Weights of a small GPT-style language model, trained from scratch on English Wikipedia.
Architecture: biases, untied embeddings, attention and MLP in parallel.
Training: a variant of Adam for these matrices, 472M tokens.
Each number is 200 + 30 x the weight over the matrix's rms, rounded and kept within 0 to 999. Layers, rows and columns count from 0.

# layer 2 MLP down, 256x1024, rms 0.0923, rows 0-50, columns 832-895
220,178,278,179,148,175,216,229,179,200,222,228,167,223,178,188,212,192,159,201,231,140,212,197,172,141,204,193,127,172,171,160,139,172,162,151,158,241,129,186,167,201,218,172,272,211,234,198,195,239,178,193,260,248,223,203,136,169,203,175,232,181,194,253
169,113,201,200,167,189,132,195,186,192,170,194,252,237,226,171,220,163,218,185,191,230,218,194,208,165,222,184,221,171,210,230,203,217,186,225,231,205,225,194,204,217,185,211,210,151,195,181,187,155,172,189,178,223,162,206,211,206,238,235,226,180,244,188
165,189,239,205,191,145,121,218,196,168,186,175,139,175,185,221,206,197,178,209,153,154,220,249,302,147,124,261,169,189,237,204,193,201,200,169,203,217,204,152,164,237,197,235,201,237,229,174,219,167,245,229,169,203,168,174,197,203,208,210,153,266,197,199
202,208,230,236,215,184,199,200,183,210,214,173,209,173,186,181,199,224,166,225,208,227,239,204,135,198,217,240,205,255,177,233,178,195,241,190,224,159,166,206,125,236,170,104,211,246,217,202,196,161,237,251,229,169,213,168,225,226,224,131,199,201,244,160
188,199,190,255,214,174,181,205,235,216,215,245,186,153,193,240,217,214,212,232,120,197,147,194,279,209,206,177,242,233,262,221,213,207,229,216,251,206,193,210,188,245,223,171,191,185,219,143,155,199,206,179,165,212,237,186,177,218,184,164,118,185,140,195
223,161,172,234,226,203,226,175,206,262,218,178,205,230,178,232,163,193,225,207,191,211,182,158,199,165,234,166,149,163,172,213,229,226,144,223,191,196,125,144,144,211,202,250,200,180,190,222,214,244,218,185,174,198,249,196,159,198,214,205,191,227,205,212
155,217,130,196,164,223,181,211,238,170,243,227,229,223,182,257,183,178,192,201,190,176,196,282,146,197,291,193,219,226,110,207,184,239,198,203,149,190,209,206,206,106,192,174,236,187,242,205,169,161,191,223,205,189,243,237,184,282,184,145,242,138,157,233
219,130,209,211,164,219,161,177,211,191,180,204,175,209,178,180,234,208,212,156,199,127,212,192,223,189,84,236,127,172,191,206,209,185,169,210,216,223,210,240,193,168,211,205,213,191,207,202,172,213,198,189,212,168,197,216,205,209,172,253,180,249,196,174
124,234,147,169,214,183,188,212,204,163,193,195,167,217,206,188,134,197,198,196,193,192,187,200,266,208,232,199,176,199,175,185,287,167,200,178,196,208,294,184,173,180,208,188,187,193,179,253,235,230,193,219,230,197,169,188,192,192,138,212,178,234,178,192
236,175,176,190,215,182,179,187,194,196,210,224,165,205,202,228,206,219,138,174,185,194,191,147,195,191,172,192,214,189,210,200,217,174,210,199,195,186,184,118,225,258,188,170,198,210,166,209,205,221,210,243,198,201,178,173,180,193,227,240,179,188,237,170
212,189,236,214,194,176,222,206,230,151,204,218,196,199,192,158,185,183,201,221,208,179,189,192,181,192,167,198,192,135,187,182,168,210,195,135,203,162,173,203,239,147,267,171,196,176,185,209,177,225,209,180,196,176,197,176,244,217,195,199,183,233,214,196
207,220,150,219,181,212,169,197,178,168,215,210,214,208,232,199,211,164,203,181,221,176,157,259,213,234,184,222,214,252,247,184,198,213,194,189,228,185,210,207,200,153,185,168,209,189,227,146,224,231,199,218,188,175,203,249,238,213,185,206,211,203,196,191
178,178,196,169,179,214,234,179,205,246,184,211,206,233,181,165,218,205,250,167,239,240,201,231,173,196,253,172,247,225,207,155,152,161,188,183,205,202,168,249,250,162,189,190,178,205,147,220,295,221,196,174,202,202,206,171,116,196,196,175,166,241,232,198
220,178,148,190,166,231,190,251,198,196,255,183,230,169,193,184,160,166,209,118,192,200,208,181,230,210,213,161,164,194,190,190,167,216,179,209,192,209,179,252,196,211,214,167,164,186,112,203,158,168,212,238,207,186,215,213,220,199,182,199,191,92,222,195
210,210,229,216,191,246,161,209,169,170,194,196,167,228,229,176,167,210,235,177,153,214,205,197,221,223,137,203,229,166,167,236,230,205,182,277,210,177,224,174,195,184,207,254,138,193,214,182,203,164,240,251,208,159,211,188,207,227,210,205,176,196,241,174
247,212,247,212,138,190,264,204,197,220,188,170,218,219,166,192,183,192,239,195,231,178,183,242,112,205,248,197,223,167,179,134,106,247,194,211,219,213,177,186,223,192,198,244,220,235,236,187,208,178,202,180,160,201,226,178,190,192,237,221,222,217,191,182
267,198,169,234,143,141,174,193,233,188,239,168,184,220,206,152,209,274,229,166,177,233,221,238,221,236,151,248,205,128,242,191,223,169,249,176,138,207,178,196,199,210,116,211,223,200,159,240,218,233,207,206,183,187,168,151,143,196,161,244,162,249,188,177
205,233,160,177,262,196,191,221,205,176,152,181,176,230,172,194,214,159,228,166,176,194,224,196,230,217,189,255,213,221,165,217,162,201,220,220,229,226,203,173,203,194,264,193,216,181,229,218,164,180,186,208,213,244,184,192,221,185,209,155,179,165,182,155
205,204,148,194,237,127,289,225,237,244,198,233,169,143,180,221,157,173,193,250,185,167,288,177,173,234,282,186,224,227,196,204,178,218,226,215,272,247,208,148,189,153,214,201,282,247,222,215,180,210,160,204,215,187,198,167,183,168,191,229,170,231,174,230
263,230,208,174,146,186,196,218,198,204,236,149,219,209,206,190,186,232,179,201,201,170,191,234,184,188,187,208,206,175,194,192,178,188,175,186,220,181,81,211,182,243,206,205,191,214,194,198,147,185,233,210,263,194,196,186,222,199,214,207,197,213,242,186
251,181,159,219,179,159,187,211,207,186,203,179,189,141,245,217,223,240,173,185,185,194,208,231,223,141,169,216,221,186,205,205,240,141,218,246,144,196,199,211,229,250,239,206,168,206,221,215,183,197,223,224,185,224,198,191,164,217,182,206,196,186,224,150
234,182,218,159,203,243,174,172,246,210,237,235,160,227,178,241,215,201,169,231,228,193,190,186,161,204,225,202,187,261,176,239,189,180,151,177,237,201,202,223,219,192,220,179,196,189,189,141,197,215,187,239,203,200,229,235,219,246,224,186,203,202,181,193
191,220,189,204,229,193,230,195,215,171,181,156,212,204,197,185,210,236,184,160,152,199,175,230,219,205,191,199,255,207,191,214,217,201,196,197,226,217,224,213,243,197,198,228,196,157,210,186,235,233,219,173,195,270,234,172,198,215,162,237,215,172,222,229
198,197,128,211,207,167,203,188,196,207,196,177,231,158,250,172,214,231,185,183,241,206,179,205,199,195,206,194,204,165,203,179,223,250,215,184,219,200,178,250,239,243,241,217,186,191,220,216,234,165,217,212,183,199,178,108,212,213,208,205,192,239,234,209
198,130,229,209,213,148,154,202,204,154,219,217,244,242,214,159,197,199,226,169,195,183,242,217,100,213,201,167,218,254,240,240,214,253,199,236,190,257,229,243,191,191,199,232,205,157,173,157,163,225,249,207,224,246,231,215,249,225,204,198,193,230,200,208
210,180,199,196,236,191,205,163,243,195,176,197,229,199,140,199,195,226,208,167,209,199,183,175,259,172,197,184,189,183,190,237,173,219,177,223,194,205,171,193,156,142,173,168,225,188,197,261,209,265,208,184,202,238,221,192,198,199,237,200,193,171,162,224
133,233,175,219,186,214,187,184,164,169,231,217,218,179,193,168,163,222,191,194,229,181,197,157,171,236,170,213,214,233,257,195,267,194,161,206,193,217,168,179,179,175,219,205,170,204,207,128,198,188,205,140,141,213,241,211,233,175,220,179,187,212,216,181
188,245,155,197,196,171,194,242,204,177,238,197,174,197,214,247,159,191,163,122,171,195,217,157,280,166,223,237,211,178,157,239,261,138,139,185,229,203,179,238,205,245,185,184,211,192,190,167,225,208,196,166,239,177,185,202,185,176,137,188,248,232,213,170
196,233,211,189,196,177,192,198,154,220,180,166,209,186,183,250,206,184,192,173,190,188,171,234,183,205,156,158,203,211,211,188,219,238,207,231,196,194,195,188,169,183,210,217,182,173,216,228,162,183,153,159,198,222,193,193,220,171,278,226,215,207,216,249
166,214,145,203,270,205,162,205,164,260,223,173,193,174,207,195,118,183,225,208,190,201,178,237,212,228,230,175,221,236,228,179,202,190,159,187,211,227,179,189,189,159,213,205,241,255,219,207,239,210,179,239,196,159,208,200,209,163,214,188,178,200,230,168
240,211,234,201,226,232,286,196,135,178,171,146,222,254,194,277,206,175,218,215,232,183,215,197,253,258,210,188,214,184,221,205,192,203,221,199,207,184,255,143,212,252,211,179,211,223,206,267,199,173,211,135,182,157,171,214,180,173,230,259,226,168,176,207
225,221,184,212,218,234,236,223,242,173,196,149,182,190,213,228,221,158,162,228,236,149,184,264,96,219,192,190,208,191,229,224,129,167,185,224,215,255,133,195,216,219,196,185,235,195,238,226,186,187,186,187,224,165,208,228,204,237,231,225,191,166,178,199
274,178,128,191,202,177,175,169,219,165,190,184,213,193,229,172,218,183,183,190,142,178,218,166,184,225,260,197,211,213,207,204,183,205,181,230,238,191,203,157,197,207,154,218,267,183,193,155,222,183,200,197,254,166,180,232,179,253,174,173,212,225,176,188
241,225,200,211,128,165,140,202,208,269,219,206,161,244,220,224,234,193,200,154,182,210,228,157,205,178,209,215,252,239,223,190,272,263,202,199,170,228,271,161,194,232,276,199,236,188,187,200,179,197,205,211,180,164,224,233,189,191,172,224,208,234,224,210
238,183,240,174,200,255,208,220,224,179,180,175,226,250,198,199,272,219,181,130,237,201,173,99,136,158,211,199,194,186,185,199,219,249,165,175,187,126,187,205,236,163,277,198,191,189,208,198,209,219,213,222,180,203,164,162,181,200,166,238,210,195,205,245
154,185,267,222,167,163,183,202,220,222,221,242,199,143,248,205,180,149,236,213,195,203,230,207,201,220,246,259,208,183,150,166,172,192,207,192,191,157,230,183,200,202,215,225,193,183,213,195,226,196,186,167,190,242,218,212,161,174,244,176,239,264,204,206
251,187,203,190,189,232,212,237,213,166,183,158,201,183,220,248,195,258,239,202,233,212,196,203,105,205,196,217,180,263,178,205,147,260,172,246,245,206,178,241,191,170,160,242,250,160,184,235,208,252,161,263,168,196,274,184,188,211,198,243,222,178,172,170
248,229,262,259,150,185,184,198,203,190,198,207,220,170,247,140,187,168,210,179,190,233,181,202,210,210,97,184,231,227,235,223,201,194,234,208,194,197,182,209,251,232,180,180,201,183,257,168,168,195,231,175,188,201,237,202,216,197,189,243,203,153,194,187
215,212,217,184,227,218,192,197,251,210,240,200,209,176,206,151,199,265,213,209,135,225,215,139,105,206,246,164,199,207,225,215,203,186,211,182,245,208,187,185,201,184,211,222,168,268,150,137,184,203,121,203,205,191,226,188,190,240,237,179,191,110,185,204
197,197,211,205,183,190,197,217,172,235,238,179,216,152,198,211,194,177,216,245,187,207,193,190,254,213,188,224,198,191,164,203,173,247,210,230,233,236,217,208,218,226,176,184,259,176,238,165,180,192,199,215,206,228,202,209,212,150,231,173,226,137,219,178
191,194,189,218,206,242,215,251,227,219,167,196,183,168,227,187,197,220,215,125,222,158,172,192,188,226,236,213,151,240,206,218,197,194,145,259,169,213,193,168,249,265,229,193,168,262,221,199,237,172,215,172,139,234,169,184,144,243,193,253,213,148,274,207
159,183,205,195,185,196,218,248,245,181,198,200,215,192,214,211,203,184,177,201,245,193,198,194,165,193,176,196,149,214,179,215,170,184,212,198,152,196,169,220,155,203,133,204,225,180,222,212,238,219,190,212,187,208,187,218,170,227,243,179,180,213,177,196
167,180,216,207,258,268,164,204,212,180,228,219,174,184,163,184,195,202,219,211,163,180,200,189,180,225,179,187,183,133,171,155,191,170,197,213,167,157,242,167,164,203,193,215,188,180,211,167,187,218,246,212,250,167,189,236,213,182,211,167,201,221,166,237
244,193,185,189,186,262,226,194,240,163,158,151,198,196,224,235,179,200,234,235,165,198,232,214,204,208,263,149,197,164,189,213,162,214,149,99,153,177,226,183,180,180,179,190,208,190,190,188,197,224,199,156,204,181,192,226,146,229,218,193,236,219,198,209
128,238,213,199,209,219,232,201,146,176,185,172,201,194,223,216,215,192,165,244,198,190,258,201,243,195,177,208,162,259,216,227,194,239,202,202,224,208,220,190,173,180,222,184,213,231,211,203,138,229,196,226,186,195,250,223,234,166,155,206,207,194,182,231
161,248,226,182,222,201,220,175,186,173,232,207,155,145,229,203,196,225,230,190,231,198,180,193,125,185,201,215,225,216,222,181,193,229,198,174,205,152,216,188,179,232,169,183,195,182,130,180,201,169,174,178,257,265,210,181,226,230,261,162,178,172,233,240
139,171,211,176,205,219,206,193,212,145,185,226,179,208,141,206,189,213,230,171,248,226,180,224,142,189,202,219,129,181,208,200,227,203,154,204,160,173,181,224,179,220,125,231,222,199,173,212,213,229,219,179,174,185,226,190,125,210,220,171,196,182,222,199
238,157,192,167,219,184,167,185,174,153,218,202,218,222,181,222,165,181,230,195,149,172,188,224,185,185,209,191,254,152,238,206,228,163,218,154,153,200,197,179,208,194,186,285,171,195,177,187,151,186,212,233,180,160,163,233,250,235,167,231,204,216,149,214
204,189,166,168,270,211,221,209,189,193,191,172,244,159,170,188,225,192,200,147,155,202,242,228,199,198,152,189,174,177,180,194,225,220,232,175,229,162,159,216,180,203,204,183,179,216,187,226,208,193,197,211,185,184,219,200,221,175,184,206,173,238,197,156
250,254,147,209,179,202,272,182,182,192,195,240,200,213,214,276,186,161,191,197,167,211,194,210,185,167,240,175,169,229,205,200,210,199,176,264,227,207,186,203,191,99,229,180,242,284,211,209,212,204,164,174,192,207,260,166,184,188,165,185,211,218,236,247
231,193,205,157,214,137,216,149,228,189,181,229,205,183,216,198,183,137,223,195,233,235,196,215,209,217,233,245,222,195,217,185,205,210,217,188,171,264,155,185,221,197,232,188,209,101,239,260,239,208,163,182,174,199,202,191,239,169,196,210,231,148,152,187